config = dict(
    d_model=192,
    n_kv_head=3,
    norm_place='pre',
    attn_scale=0.125,
    init_std_qkv=0.0368,
    init_std_o=0.00696,
    init_std_down=0.00348,
    beta1=0.95,
    beta2=0.98,
    lr_head=0.00673,
    decay_fraction=0.796,
    train_tokens=438700000,
    steps=2926,
)
Each number is 50 + 10 x the weight over its row's rms, rounded and kept within 0 to 99. Layers, rows and columns count from 0. The size before them is the row's rms in percent of the matrix's.

# layer 5 MLP down (transposed), 768x192, rms 0.165, rows 639-675, columns 0-95
105:71 56 56 63 50 73 43 40 47 55 48 58 70 56 42 57 46 58 43 54 47 51 47 52 45 62 63 63 59 36 52 62 64 52 68 45 49 52 48 55 66 40 34 49 60 49 38 57 53 45 62 39 50 55 52 50 37 46 49 48 43 45 30 62 60 29 55 58 55 49 51 57 51 58 44 44 42 46 42 66 35 72 40 51 55 31 59 17 53 50 51 65 47 44 44 51
096:55 60 60 35 60 49 50 70 46 34 45 41 50 43 49 56 53 40 50 53 53 53 35 56 46 42 45 48 64 28 35 39 63 50 37 45 48 59 55 66 56 28 44 43 56 57 59 25 31 53 55 48 30 48 44 58 49 44 42 36 51 63 61 54 48 42 48 34 56 60 28 37 52 47 38 42 55 37 37 45 49 40 41 56 36 49 52 43 51 56 52 41 72 57 58 56
098:45 51 43 35 56 22 50 49 47 46 58 40 43 46 42 60 55 60 62 61 46 80 50 42 57 38 52 30 42 54 50 45 62 52 50 55 52 48 59 50 41 47 58 63 55 42 36 50 48 39 36 53 45 40 61 40 58 56 52 53 30 25 52 49 45 42 34 63 64 54 60 31 26 69 60 40 42 46 44 33 40 52 48 43 40 53 42 70 54 28 51 40 45 59 47 43
096:64 48 67 40 72 59 39 33 64 49 70 63 53 55 50 60 35 51 44 53 47 65 38 32 52 56 67 46 71 46 59 48 45 42 40 56 53 57 64 45 60 76 57 53 41 56 52 36 50 57 35 52 43 43 61 58 64 44 44 54 41 47 63 29 41 63 40 44 54 45 38 53 45 56 52 38 56 49 57 40 56 48 45 45 47 77 76 45 46 33 49 50 53 55 49 37
091:46 57 55 52 60 51 65 40 50 58 58 55 45 46 52 47 63 57 43 69 66 44 47 42 68 49 43 42 51 55 35 57 56 48 52 43 53 73 44 70 50 51 44 34 65 53 38 49 51 52 53 55 55 52 44 48 41 54 46 46 16 50 69 69 43 39 43 59 41 61 55 63 78 37 43 66 54 55 58 53 53 47 44 47 53 53 40 57 60 57 45 54 45 43 50 57
097:43 48 58 66 63 77 46 66 49 49 49 51 40 58 55 46 62 53 53 59 43 49 45 62 56 60 49 80 48 50 41 54 52 59 49 54 50 53 55 50 56 57 31 45 43 78 26 55 46 45 54 46 51 50 63 41 50 48 48 61 55 41 63 51 56 31 50 59 49 60 39 55 35 53 53 60 38 38 51 52 41 40 71 47 56 35 41 51 51 35 52 55 31 39 59 59
092:56 53 45 78 49 38 61 55 55 47 44 31 48 70 55 38 47 43 37 41 41 49 61 62 61 43 39 44 43 43 57 50 28 50 52 61 51 45 49 52 43 57 44 69 67 56 46 57 43 42 47 34 37 23 47 77 48 42 28 58 63 56 38 57 65 53 57 51 59 41 44 41 37 54 39 50 39 56 49 52 44 52 36 57 45 63 58 44 47 75 62 42 36 43 41 41
107:49 49 61 42 66 52 38 52 65 47 58 68 43 53 59 49 64 67 48 68 42 60 41 65 58 50 37 54 43 57 39 52 49 49 51 54 52 65 45 48 26 53 34 53 53 44 59 54 63 47 61 69 33 45 30 52 45 66 49 55 50 60 39 57 32 52 25 43 36 53 59 43 51 37 62 49 58 39 52 31 53 47 56 35 55 54 42 39 50 49 48 60 67 64 46 49
104:31 48 47 43 62 48 19 55 54 26 55 49 52 56 53 50 49 50 69 54 46 40 56 46 43 51 72 42 47 53 41 62 47 55 42 40 31 46 48 45 69 51 49 36 54 31 38 51 40 56 57 38 39 48 56 60 51 56 51 60 46 46 44 37 67 53 59 41 51 63 59 33 45 66 55 36 54 39 37 48 62 44 50 56 65 48 56 39 45 43 48 53 42 68 37 50
099:59 42 58 57 48 65 53 55 53 34 30 55 45 53 52 50 42 50 41 54 46 44 51 59 50 45 71 46 69 58 67 46 55 37 54 52 45 70 34 59 50 62 18 44 77 47 55 46 51 42 46 70 47 55 58 52 45 46 60 45 55 57 48 48 46 42 55 57 48 48 42 37 42 53 56 37 56 60 58 56 32 43 43 42 42 23 54 51 49 54 55 50 39 45 44 26
102:43 37 48 48 40 54 60 64 65 51 62 52 51 46 39 55 49 59 58 68 47 52 38 47 37 55 29 71 63 50 55 41 46 62 32 63 46 63 56 52 53 52 48 57 58 33 50 50 57 49 71 54 66 41 48 40 39 52 45 47 66 66 60 56 49 47 35 57 64 61 54 49 63 40 52 51 48 48 45 38 34 63 45 45 62 61 54 62 54 58 46 44 47 56 55 61
096:66 46 52 51 46 56 43 45 43 60 43 40 60 45 53 52 57 57 41 37 49 54 47 44 59 37 64 38 49 57 55 57 47 41 55 50 41 55 56 32 30 57 43 62 47 54 28 52 56 64 55 52 36 49 45 35 46 63 68 38 54 55 51 56 66 78 56 35 58 66 57 38 46 66 42 40 47 46 49 68 51 57 48 58 50 48 52 55 50 34 54 33 51 60 40 43
102:56 55 29 31 48 42 38 43 38 66 49 51 55 44 43 47 51 48 51 53 51 48 58 42 47 40 57 54 58 60 44 56 53 45 46 56 25 50 43 44 50 44 32 58 45 49 44 46 61 36 66 61 63 46 51 26 63 51 53 58 26 31 50 46 43 53 57 53 48 45 55 57 60 58 31 69 37 49 50 41 55 45 38 50 56 31 38 42 42 59 56 55 48 61 40 63
095:42 38 38 52 68 58 36 51 42 54 55 69 70 67 35 48 53 50 42 47 53 50 44 47 43 51 49 54 42 78 53 41 65 48 66 49 43 61 57 44 47 48 43 65 54 58 65 49 41 58 40 51 53 47 31 61 73 48 33 54 42 40 55 58 37 43 49 34 50 51 36 52 33 39 53 45 28 34 50 22 58 46 52 61 75 46 51 57 46 46 50 42 38 60 56 49
096:43 44 47 52 54 42 42 66 47 48 46 42 41 61 57 60 56 50 62 49 62 42 64 64 59 63 39 63 47 63 46 59 50 47 51 75 22 30 55 60 48 35 42 38 44 55 42 47 61 39 57 63 50 61 54 49 57 42 46 52 39 40 61 54 48 44 40 57 64 59 51 59 51 34 46 34 47 28 62 44 34 44 48 46 46 61 70 60 42 37 50 75 27 41 59 54
105:49 66 61 54 45 34 50 43 44 49 64 42 59 38 60 56 55 36 48 40 45 47 46 62 60 42 54 58 53 55 48 55 70 43 60 46 53 40 43 27 44 45 39 52 60 64 67 59 58 54 44 50 36 40 55 60 45 60 61 59 45 43 56 42 52 48 46 54 30 51 52 47 33 53 40 66 64 63 39 48 47 41 55 54 48 56 44 47 48 60 46 37 43 51 67 42
105:44 42 44 64 71 40 44 62 56 38 49 65 61 52 46 36 45 58 46 42 39 47 37 33 58 46 53 50 42 57 49 46 60 31 33 37 63 80 56 51 50 64 59 29 69 33 50 54 62 50 52 51 56 53 44 63 52 25 46 50 43 49 53 45 52 54 40 62 55 59 44 53 48 43 48 67 52 60 29 33 49 44 62 52 40 51 38 45 59 42 47 35 53 63 45 46
099:35 53 48 68 65 48 49 34 47 42 38 55 48 59 62 47 57 67 51 39 52 41 63 55 32 44 43 42 45 51 53 44 35 57 51 41 49 31 50 58 69 35 51 41 69 58 53 43 59 53 68 51 40 37 37 41 55 57 66 51 52 48 36 33 66 54 26 60 32 39 54 43 41 51 53 51 56 49 38 52 51 51 58 43 54 60 50 55 55 48 55 54 41 39 30 60
098:61 58 59 47 37 72 64 54 35 48 69 57 37 45 56 42 57 53 56 60 58 59 45 46 33 50 47 46 57 65 77 44 41 46 59 63 51 55 43 61 51 44 38 47 39 50 53 56 46 34 36 47 47 52 36 58 34 57 43 44 54 52 47 58 63 55 56 49 45 59 44 50 53 53 68 46 43 34 51 52 48 43 62 56 47 52 24 55 68 55 54 63 49 30 62 30
096:49 63 63 38 51 47 37 53 41 60 49 40 42 49 47 26 33 44 42 45 55 50 57 58 35 39 56 46 50 38 54 56 44 56 54 44 46 61 58 59 38 33 44 50 68 63 70 57 50 50 43 53 51 56 58 64 57 36 50 56 56 47 49 46 55 63 37 34 66 39 61 72 37 56 55 62 48 39 56 39 39 45 26 54 57 70 39 61 39 53 48 49 32 45 41 43
103:46 47 66 64 47 31 43 55 54 62 52 49 56 38 40 52 58 49 32 55 56 57 49 60 28 43 45 50 64 32 48 48 43 53 51 50 51 36 43 28 58 26 48 50 41 43 43 40 55 40 78 44 53 54 50 61 40 55 52 49 52 47 61 44 63 37 36 51 68 62 51 47 64 66 69 47 67 51 45 38 29 66 68 41 61 32 55 32 43 47 53 65 42 27 54 61
100:66 56 49 48 62 49 49 65 57 31 62 27 53 26 48 36 38 54 60 66 61 56 48 52 53 29 65 47 35 60 38 63 36 53 64 44 40 50 57 56 49 56 48 63 51 57 68 46 48 42 40 49 55 47 34 51 48 26 38 56 60 53 45 59 53 48 49 57 56 39 57 43 45 45 56 54 39 47 59 50 49 52 45 58 61 45 60 43 58 42 38 42 60 47 58 49
090:47 62 49 38 57 62 44 43 63 53 60 49 57 48 46 49 39 50 73 28 39 49 59 59 56 57 63 63 43 65 47 42 44 56 69 69 39 83 54 52 44 55 65 42 52 54 51 63 42 50 41 36 55 56 47 51 72 77 54 59 39 35 46 45 59 40 46 51 42 48 41 39 52 51 48 31 49 55 62 47 47 57 56 51 41 51 54 56 38 62 57 57 50 51 45 51
093:43 58 34 54 57 40 40 43 48 69 59 49 39 50 55 41 47 52 50 56 42 30 68 44 54 48 35 67 52 58 38 55 43 35 64 55 46 45 65 45 64 40 48 51 59 43 48 71 45 50 57 51 50 51 40 53 52 64 35 36 55 57 53 69 53 50 40 54 42 31 35 51 46 50 28 47 47 63 41 52 53 55 57 43 36 43 33 61 40 56 61 41 73 64 51 39
098:58 69 51 46 32 62 46 49 60 53 43 52 44 57 46 56 64 42 55 49 48 56 52 44 52 72 51 46 47 47 43 36 42 46 35 34 56 42 45 50 52 35 46 52 47 44 33 59 74 64 78 48 44 54 55 36 36 49 42 57 54 48 73 56 44 70 52 35 34 45 50 57 23 41 42 48 42 53 58 49 47 45 60 68 52 55 51 43 52 65 58 51 47 36 64 35
087:37 63 41 55 41 45 46 46 49 34 71 43 55 43 53 64 49 50 47 48 61 57 65 53 44 59 67 43 64 50 50 49 54 57 45 63 62 58 57 49 65 56 57 53 56 55 54 58 30 55 47 40 36 40 63 49 46 50 50 60 39 56 53 58 56 64 44 51 54 31 54 67 30 49 50 45 59 43 51 43 39 44 36 43 60 56 51 48 27 61 42 54 50 54 58 37
098:59 31 40 42 57 51 43 47 58 45 66 70 48 37 46 54 42 65 50 52 59 41 61 58 62 42 42 50 41 30 41 35 44 47 57 46 48 70 36 55 47 51 60 47 57 46 46 46 61 45 49 37 48 39 59 57 55 52 62 38 42 40 44 73 52 56 50 50 49 43 38 72 58 45 44 47 46 60 50 39 49 49 39 46 39 42 63 33 39 66 44 49 64 65 50 57
090:47 50 55 42 54 52 52 76 51 47 61 56 34 50 39 71 56 49 35 61 61 49 49 57 57 48 61 65 50 49 57 48 34 52 47 53 62 42 40 71 48 72 42 41 57 52 40 22 44 56 35 64 53 71 60 60 42 57 39 48 43 57 32 44 53 49 56 46 58 47 51 64 66 54 54 57 31 53 41 54 60 50 53 46 47 56 37 39 58 50 47 49 65 44 59 57
097:47 59 52 52 62 39 62 43 47 61 58 51 60 79 53 63 52 45 56 54 67 62 56 56 71 49 29 45 40 54 60 47 28 50 42 64 53 45 85 57 59 62 65 49 55 48 51 68 51 40 40 63 56 56 44 50 65 37 50 48 52 45 67 46 47 40 52 61 60 38 62 67 36 47 61 59 58 69 55 41 45 52 53 52 51 64 50 41 32 84 41 62 48 35 57 50
101:34 49 50 51 40 55 46 57 34 49 66 46 63 39 57 48 46 58 41 40 47 42 59 50 65 40 31 33 45 55 47 58 40 38 39 53 55 54 50 56 57 45 46 55 51 67 31 37 49 37 33 50 35 38 39 59 37 51 65 82 51 49 46 63 57 64 47 60 50 47 46 49 52 37 46 53 48 38 49 52 40 48 50 54 58 65 63 58 55 56 55 59 46 69 72 55
099:43 52 39 44 24 46 46 50 53 61 50 42 38 55 50 75 46 44 64 45 63 42 56 58 68 42 58 64 45 47 63 49 67 48 59 45 51 49 57 54 36 31 62 53 48 42 51 44 55 52 45 63 55 42 54 41 52 42 42 67 50 59 34 48 45 49 52 35 49 52 47 29 61 41 28 39 57 50 54 66 50 60 65 51 41 49 57 50 52 56 36 57 47 31 51 46
093:55 61 50 65 53 42 36 53 64 34 41 42 37 52 42 51 56 52 58 52 58 48 57 63 55 49 54 48 51 34 50 56 43 39 52 44 38 53 35 25 49 42 67 55 60 56 55 50 55 48 54 55 55 60 63 43 40 60 36 40 45 42 73 47 48 53 44 51 44 32 47 43 59 55 63 38 44 57 57 38 62 40 25 55 46 45 61 66 39 58 48 62 37 41 56 50
105:47 67 54 46 57 68 35 69 57 24 56 32 50 50 45 60 38 53 48 51 50 46 72 51 40 66 39 40 47 44 53 50 60 40 49 62 60 50 57 34 55 51 37 52 50 54 59 25 47 47 50 54 42 70 68 54 60 62 52 50 63 41 55 46 60 50 54 47 52 48 49 53 50 64 48 54 62 44 40 51 47 59 59 53 48 36 52 52 63 05 55 62 49 47 46 54
091:46 29 35 44 55 61 61 43 61 71 50 45 43 55 44 64 47 58 53 50 39 62 52 33 41 46 56 39 53 54 61 49 50 55 43 49 45 36 49 43 50 49 46 40 56 44 54 45 40 41 62 42 32 50 40 58 49 35 59 60 46 51 28 49 42 60 43 54 48 65 51 47 49 33 52 53 63 47 50 54 65 46 68 43 39 56 57 48 50 48 54 70 46 54 48 39
083:58 46 56 53 47 28 36 60 47 39 51 48 64 56 35 50 56 35 53 49 42 39 61 34 50 51 64 56 47 55 71 43 46 67 55 57 47 57 63 47 39 63 58 44 33 66 53 35 35 65 31 46 33 68 55 49 45 49 44 53 60 45 57 25 51 53 47 51 46 37 39 70 53 57 51 53 36 40 41 40 47 51 54 45 37 61 45 38 34 43 56 58 70 47 54 38
094:40 67 57 43 53 65 44 48 59 38 54 39 44 36 51 51 56 55 42 52 36 43 55 63 46 42 55 51 57 48 36 42 32 62 49 44 53 32 65 53 51 59 58 39 51 37 76 49 50 46 45 38 59 53 56 55 37 44 32 46 49 59 51 49 59 62 55 43 53 43 48 73 46 30 54 34 60 31 52 50 46 38 44 54 60 56 57 45 32 41 52 57 47 57 44 35
105:46 42 33 60 63 49 55 53 46 63 57 60 29 50 54 51 54 55 60 48 51 42 51 57 40 53 43 47 55 46 52 48 49 68 59 50 51 24 52 40 31 34 58 50 41 53 50 48 28 45 59 53 53 55 44 29 24 50 59 41 46 53 50 55 32 63 27 43 47 67 43 52 44 54 32 50 69 40 61 69 56 52 49 61 42 46 60 43 76 47 47 69 57 39 58 43
# layer 5 MLP up, 768x192, rms 0.172, rows 640-675, columns 0-95
105:38 49 47 61 60 50 54 58 50 57 56 41 53 41 52 53 40 61 47 42 53 67 38 53 48 44 43 64 65 51 56 61 71 44 52 47 64 48 59 48 47 27 50 50 56 48 54 55 46 45 49 62 45 45 54 26 68 61 57 46 52 54 48 60 50 36 52 56 43 49 48 64 56 52 35 45 64 45 57 61 43 41 43 48 41 48 59 57 51 26 51 48 58 68 45 58
100:54 76 53 45 49 37 42 69 41 58 50 42 59 43 43 37 47 42 44 24 54 54 52 48 24 43 63 59 33 43 54 62 49 59 59 66 43 65 42 58 50 37 47 71 55 44 59 53 45 53 50 35 33 45 38 46 48 56 49 55 66 47 53 51 57 63 55 58 56 34 38 58 39 53 33 62 53 34 42 45 53 47 28 54 46 55 51 52 57 44 48 50 49 38 43 28
108:47 38 42 64 44 48 49 58 56 43 40 58 51 33 51 59 60 26 48 54 36 48 33 68 32 62 43 44 49 60 59 55 49 57 36 45 54 54 46 56 61 52 38 46 52 64 47 51 38 53 45 61 57 47 43 43 47 46 54 54 54 39 51 55 64 47 52 44 67 45 43 86 53 61 51 42 75 63 54 43 54 49 40 39 44 52 29 59 49 46 47 44 47 57 58 51
082:54 45 50 51 51 53 30 51 57 54 38 55 63 45 49 43 73 35 59 41 61 49 60 38 47 45 52 51 43 44 59 35 61 31 50 44 46 46 64 51 76 50 40 65 41 48 44 43 49 51 38 55 54 46 45 52 62 39 52 50 62 56 46 43 49 64 62 37 53 37 57 52 37 57 45 50 51 64 51 42 37 52 62 63 51 49 36 65 34 57 62 34 71 53 67 44
084:57 48 40 44 45 77 53 50 35 58 37 61 69 60 50 65 60 51 53 51 40 63 52 68 55 57 43 39 49 63 39 55 54 62 50 50 63 63 52 54 44 44 72 60 42 34 45 60 51 49 68 44 42 60 31 57 25 48 44 54 47 56 53 42 51 51 55 59 45 54 69 66 40 33 63 48 37 54 51 49 74 53 48 66 67 57 56 53 58 57 56 60 61 53 48 59
093:64 69 44 39 80 54 67 43 39 30 51 48 46 47 47 35 60 65 59 58 41 64 65 37 53 54 47 50 62 63 38 44 55 36 51 59 54 64 43 53 19 52 53 54 44 39 55 47 51 57 32 40 56 83 58 48 55 59 33 38 49 54 60 40 54 54 51 60 40 45 47 52 63 42 53 58 51 45 52 61 39 35 68 42 58 36 47 35 49 39 72 58 59 62 53 49
098:44 54 56 57 56 56 49 43 36 48 51 44 54 54 66 31 38 51 59 53 50 59 51 54 47 68 53 47 54 56 73 53 79 57 50 43 37 52 52 37 51 43 41 65 34 39 57 36 39 65 57 36 55 66 54 55 49 64 50 38 56 54 64 63 37 65 54 34 45 55 49 59 47 47 55 64 54 52 40 56 19 60 47 22 74 44 44 58 49 48 54 60 44 54 74 51
099:41 50 65 27 32 42 68 50 58 47 62 30 44 50 60 59 56 57 24 55 64 53 52 63 44 59 38 41 57 57 44 32 56 34 35 42 49 46 43 70 58 50 21 66 44 45 44 55 40 58 53 50 39 59 65 52 54 51 72 48 46 44 41 58 82 53 62 42 52 52 50 50 46 39 58 54 45 54 42 35 51 45 48 49 37 52 50 52 45 66 57 47 43 49 55 49
101:39 36 57 51 53 42 51 49 39 55 52 52 38 62 50 37 50 76 59 66 36 44 40 36 62 51 32 58 51 69 26 55 59 35 58 44 57 21 80 69 44 49 57 57 45 45 38 51 53 47 49 53 49 51 53 45 48 45 42 62 56 58 48 36 43 58 61 50 36 46 80 51 55 48 52 55 51 35 50 53 57 39 42 51 33 56 50 32 58 58 72 46 56 55 47 50
104:65 55 43 52 37 53 40 54 47 56 61 52 38 52 55 39 59 39 32 55 34 35 50 63 30 42 56 49 45 59 58 45 40 51 50 54 45 62 60 61 44 43 52 44 54 73 56 46 64 57 20 46 56 48 47 51 42 57 52 62 62 44 55 61 40 43 69 46 43 41 48 54 51 52 51 51 60 31 44 44 63 55 59 55 53 53 37 50 47 58 42 48 51 52 44 52
099:50 34 48 56 37 54 60 64 54 47 65 54 43 68 44 40 54 62 31 48 44 58 59 40 54 55 38 58 47 53 41 59 52 49 55 51 46 43 46 46 57 60 60 46 53 45 33 63 51 58 49 73 54 51 59 41 50 45 45 15 51 67 65 58 49 50 54 51 39 46 49 54 52 56 39 51 36 45 49 46 45 41 40 38 62 29 60 31 29 46 37 48 50 53 64 24
094:67 60 41 51 62 36 45 55 57 41 52 70 85 55 45 39 42 60 38 46 58 43 45 33 61 50 51 36 38 59 43 64 63 45 56 48 44 46 56 38 56 55 50 43 59 45 43 68 56 39 31 54 38 36 38 66 37 58 55 42 57 46 53 35 48 60 48 67 25 51 37 40 50 37 35 56 43 49 54 53 47 33 41 57 45 48 45 42 54 44 38 82 64 46 64 43
101:46 42 56 56 29 39 58 55 54 43 65 62 55 38 60 53 48 51 68 31 43 37 52 43 61 70 62 48 59 63 54 73 60 53 42 51 45 57 45 47 47 33 54 36 37 63 52 47 47 42 57 43 30 63 63 44 37 58 53 30 56 62 55 62 40 41 63 39 30 55 47 45 49 55 39 47 59 49 51 63 46 60 53 47 47 48 47 50 56 39 46 48 55 62 35 32
101:49 51 51 39 48 45 41 30 43 69 47 43 48 24 37 52 48 33 29 57 68 57 30 44 47 46 45 50 69 44 43 48 42 45 50 47 56 60 39 49 69 63 51 62 37 56 58 69 44 46 56 34 47 63 59 48 46 47 64 42 43 53 47 58 65 50 29 56 54 45 41 37 46 74 61 55 32 48 37 50 25 52 52 51 50 51 65 46 45 46 40 46 56 37 38 44
091:54 46 58 56 56 49 51 45 50 57 47 44 45 30 46 53 62 54 34 62 47 36 28 62 64 50 70 66 50 56 53 55 47 50 50 49 42 35 54 54 41 53 49 48 46 52 45 62 41 52 45 48 60 59 33 45 46 40 48 51 55 49 50 59 50 36 58 46 43 38 51 66 39 50 55 50 37 60 47 47 47 57 37 38 48 54 29 62 50 45 48 52 46 57 20 62
108:54 46 57 31 48 50 71 44 44 48 57 55 41 47 57 49 47 70 49 56 33 65 36 59 73 64 46 50 50 29 52 62 49 53 68 51 55 32 79 52 64 42 55 55 42 58 51 45 60 51 53 49 52 51 49 40 39 47 44 63 48 72 64 51 33 59 47 39 38 53 68 32 38 44 49 66 52 39 45 56 60 41 30 65 46 47 42 55 44 41 48 68 56 35 49 55
095:64 47 39 46 24 49 41 46 20 47 64 55 44 49 44 54 44 53 35 50 47 42 37 51 65 63 53 55 50 56 40 48 60 48 55 54 45 40 47 40 51 60 46 49 62 52 36 55 62 61 49 33 46 39 44 77 64 37 60 67 40 59 38 56 50 38 43 53 48 53 37 56 25 29 50 50 47 51 61 46 62 59 59 39 41 52 45 70 54 40 54 35 40 51 44 45
097:48 44 63 17 45 56 68 53 37 56 56 51 57 54 52 47 65 44 28 51 35 60 47 53 47 52 49 57 48 64 48 50 51 47 58 62 56 53 54 63 53 48 43 39 41 43 60 58 40 49 37 34 49 66 68 67 52 59 61 40 56 47 46 61 46 37 41 57 49 38 50 70 46 47 48 57 33 52 58 49 48 40 46 43 45 57 50 73 56 56 37 45 48 41 47 80
098:49 58 44 49 36 46 64 53 59 37 52 60 42 28 35 75 46 56 46 59 38 47 47 56 56 59 59 29 54 34 57 48 72 41 47 72 44 31 61 61 49 59 59 63 53 32 46 53 70 45 58 53 63 32 51 53 66 36 43 66 31 57 56 53 59 36 38 47 55 41 38 55 48 42 62 42 25 42 41 56 60 50 53 41 60 32 39 47 50 71 53 58 55 60 44 44
100:52 60 44 38 49 64 32 21 40 50 33 61 55 41 46 52 58 53 39 37 56 45 43 49 55 48 49 44 37 57 52 57 60 59 46 40 57 57 58 46 44 54 54 40 47 59 43 49 40 56 56 60 42 48 49 49 46 52 42 45 48 34 43 52 50 55 53 42 46 36 44 69 42 74 15 49 54 37 43 51 63 52 34 63 45 55 54 55 41 35 41 33 56 53 61 52
099:15 30 69 30 40 48 51 47 48 64 54 49 35 59 39 56 67 76 52 27 52 45 43 47 55 58 44 42 49 41 64 64 58 45 49 59 70 46 37 56 58 58 45 49 49 30 32 54 55 70 57 50 52 54 48 37 35 54 61 36 60 46 57 55 51 45 70 61 45 55 51 42 51 54 52 63 57 62 49 56 41 47 61 57 42 67 49 44 48 65 59 62 55 33 30 45
091:54 49 53 54 59 44 32 61 33 69 56 37 34 59 50 44 68 53 45 60 58 57 43 41 42 58 49 64 53 53 54 40 62 60 59 37 43 36 52 47 62 56 42 33 57 49 70 27 52 42 51 54 57 58 54 44 44 09 54 43 55 52 63 41 44 61 56 51 40 47 51 51 54 56 53 60 35 50 54 55 59 42 45 44 74 44 62 53 66 43 44 49 53 48 52 64
090:63 49 58 50 49 42 20 54 52 49 50 56 56 51 50 66 58 45 40 35 72 53 59 26 58 53 46 67 58 54 52 57 60 61 39 51 61 45 62 69 51 46 43 61 37 45 50 52 71 52 49 53 47 52 64 36 58 57 61 53 55 51 46 30 48 49 51 38 45 48 50 68 55 45 39 56 28 68 49 60 48 40 56 40 63 61 58 56 56 52 58 51 62 28 62 72
100:58 81 74 46 37 60 34 48 41 68 36 58 50 32 51 61 28 39 56 45 57 39 59 54 54 34 47 70 47 59 26 48 49 53 38 33 51 38 43 54 42 38 54 48 41 52 54 51 66 32 52 50 65 46 47 64 35 51 56 63 47 61 48 50 50 51 57 50 46 44 54 44 36 32 42 49 55 54 36 52 57 51 38 50 58 49 42 39 50 39 57 50 47 64 53 32
101:34 53 38 49 43 47 60 45 49 74 40 73 47 49 37 47 57 53 45 54 49 62 47 60 40 56 52 51 63 59 69 57 59 31 47 60 51 32 48 61 60 67 36 37 41 36 58 54 36 29 38 53 45 29 61 52 39 48 41 50 50 48 49 48 46 55 39 45 49 39 54 61 62 39 60 52 47 57 57 49 64 29 52 43 46 53 51 70 49 50 63 37 44 67 58 51
096:38 54 40 41 43 41 34 64 39 73 36 51 54 54 60 62 67 39 48 61 43 54 46 62 38 59 40 35 59 43 47 46 54 39 52 55 36 39 71 42 58 36 40 45 56 49 69 52 63 61 55 38 45 47 57 49 56 36 51 61 61 39 64 43 44 62 48 60 44 55 39 44 45 62 34 52 38 43 43 54 47 44 65 38 50 56 43 66 55 53 50 44 39 43 29 59
094:54 71 45 51 46 46 53 45 63 60 46 45 59 45 25 55 60 50 55 25 47 47 57 59 51 60 75 53 41 56 53 45 48 57 73 44 44 66 40 34 41 41 53 49 63 52 46 51 56 53 71 54 50 51 52 45 67 61 40 44 63 61 51 42 50 75 47 59 61 62 59 47 49 50 57 61 55 51 48 59 74 69 50 34 61 27 42 65 32 59 44 34 67 37 68 51
099:40 62 36 41 59 61 32 53 45 67 49 32 54 51 48 58 41 58 41 49 64 37 34 61 50 50 59 52 69 62 55 51 51 57 47 61 43 59 61 54 68 36 62 46 72 47 45 55 59 63 39 59 65 46 43 46 69 41 69 45 78 38 39 51 59 37 54 53 59 58 58 36 40 62 61 45 42 48 60 58 50 45 38 54 54 38 56 63 50 48 34 41 61 59 45 55
096:57 44 39 51 26 47 43 48 64 62 52 46 38 45 55 68 47 55 64 57 59 64 40 47 59 45 44 62 53 55 49 41 54 64 50 33 62 39 25 34 40 56 58 65 53 74 57 55 46 58 37 31 22 50 54 64 36 45 52 42 48 63 40 50 50 46 63 60 48 53 59 42 70 65 47 45 60 40 44 50 45 78 51 39 40 49 52 80 42 42 64 49 47 51 41 40
097:39 49 49 64 55 34 57 56 64 68 42 69 58 35 39 50 47 53 54 46 50 36 44 42 28 71 71 43 55 54 56 64 49 55 42 42 44 65 48 46 59 59 52 47 55 65 47 45 52 49 35 60 50 48 36 79 47 46 54 55 52 55 60 61 44 28 26 50 38 58 57 68 22 55 63 44 47 41 52 61 47 49 62 61 47 48 47 43 53 41 71 46 50 61 50 66
092:47 40 59 48 26 46 53 51 46 61 48 54 47 60 48 53 62 63 53 55 52 54 48 27 54 57 62 59 45 63 62 54 46 19 51 64 64 41 30 62 55 48 35 56 58 43 53 49 57 39 50 27 60 54 34 33 36 41 46 70 54 38 39 48 49 52 40 60 54 44 44 67 38 46 53 58 45 62 51 51 51 52 55 28 40 67 47 45 52 54 79 42 45 40 40 46
096:46 68 56 41 46 56 38 59 62 49 50 51 54 49 49 39 62 50 57 68 52 60 50 63 59 55 30 56 35 51 49 56 57 65 52 53 35 48 31 53 60 47 34 39 61 48 43 16 54 49 54 56 64 37 52 50 57 45 46 60 44 52 54 50 54 33 64 46 65 41 69 73 56 51 61 65 37 64 77 50 54 53 44 52 44 44 51 60 54 45 50 49 49 75 49 57
101:64 56 49 57 56 53 41 49 63 59 47 53 50 43 52 49 53 43 60 61 45 44 40 72 41 41 46 48 43 81 59 35 59 46 44 62 52 62 58 68 57 56 50 48 56 46 45 56 52 70 42 62 40 57 42 49 49 38 51 53 64 60 63 37 49 51 53 61 56 52 41 50 49 62 73 37 60 53 51 61 41 52 46 50 52 47 58 55 39 46 43 42 60 48 51 53
089:41 48 56 47 44 81 62 29 46 65 53 60 33 56 82 54 51 68 46 42 67 51 52 52 49 56 40 56 49 45 50 49 50 48 37 45 49 57 48 48 63 70 32 61 74 34 43 57 68 49 62 54 47 45 30 34 55 47 62 65 50 57 32 54 44 38 64 50 46 60 53 34 43 60 39 66 72 47 54 43 65 49 52 69 60 45 47 64 51 56 49 36 32 37 62 45
097:56 28 48 57 48 46 50 50 46 72 38 53 67 34 65 47 46 38 37 46 52 51 33 45 63 58 45 48 44 42 52 60 51 41 54 38 57 70 55 31 49 50 43 44 46 58 55 39 46 64 42 77 42 54 39 58 59 62 54 61 60 50 60 36 39 55 51 72 54 69 36 39 42 44 49 51 58 47 50 49 55 49 59 35 64 56 50 59 56 60 53 67 69 60 54 48
096:45 33 60 37 50 29 56 41 65 32 49 35 32 44 39 63 74 49 76 40 55 54 48 57 53 50 59 46 48 41 35 49 38 43 74 47 62 44 36 52 59 60 55 38 52 42 48 43 63 71 41 74 45 49 71 56 66 55 53 53 50 55 40 46 57 48 71 44 48 49 54 43 69 44 36 56 41 63 59 38 45 43 51 48 40 50 50 62 63 60 52 47 34 50 40 64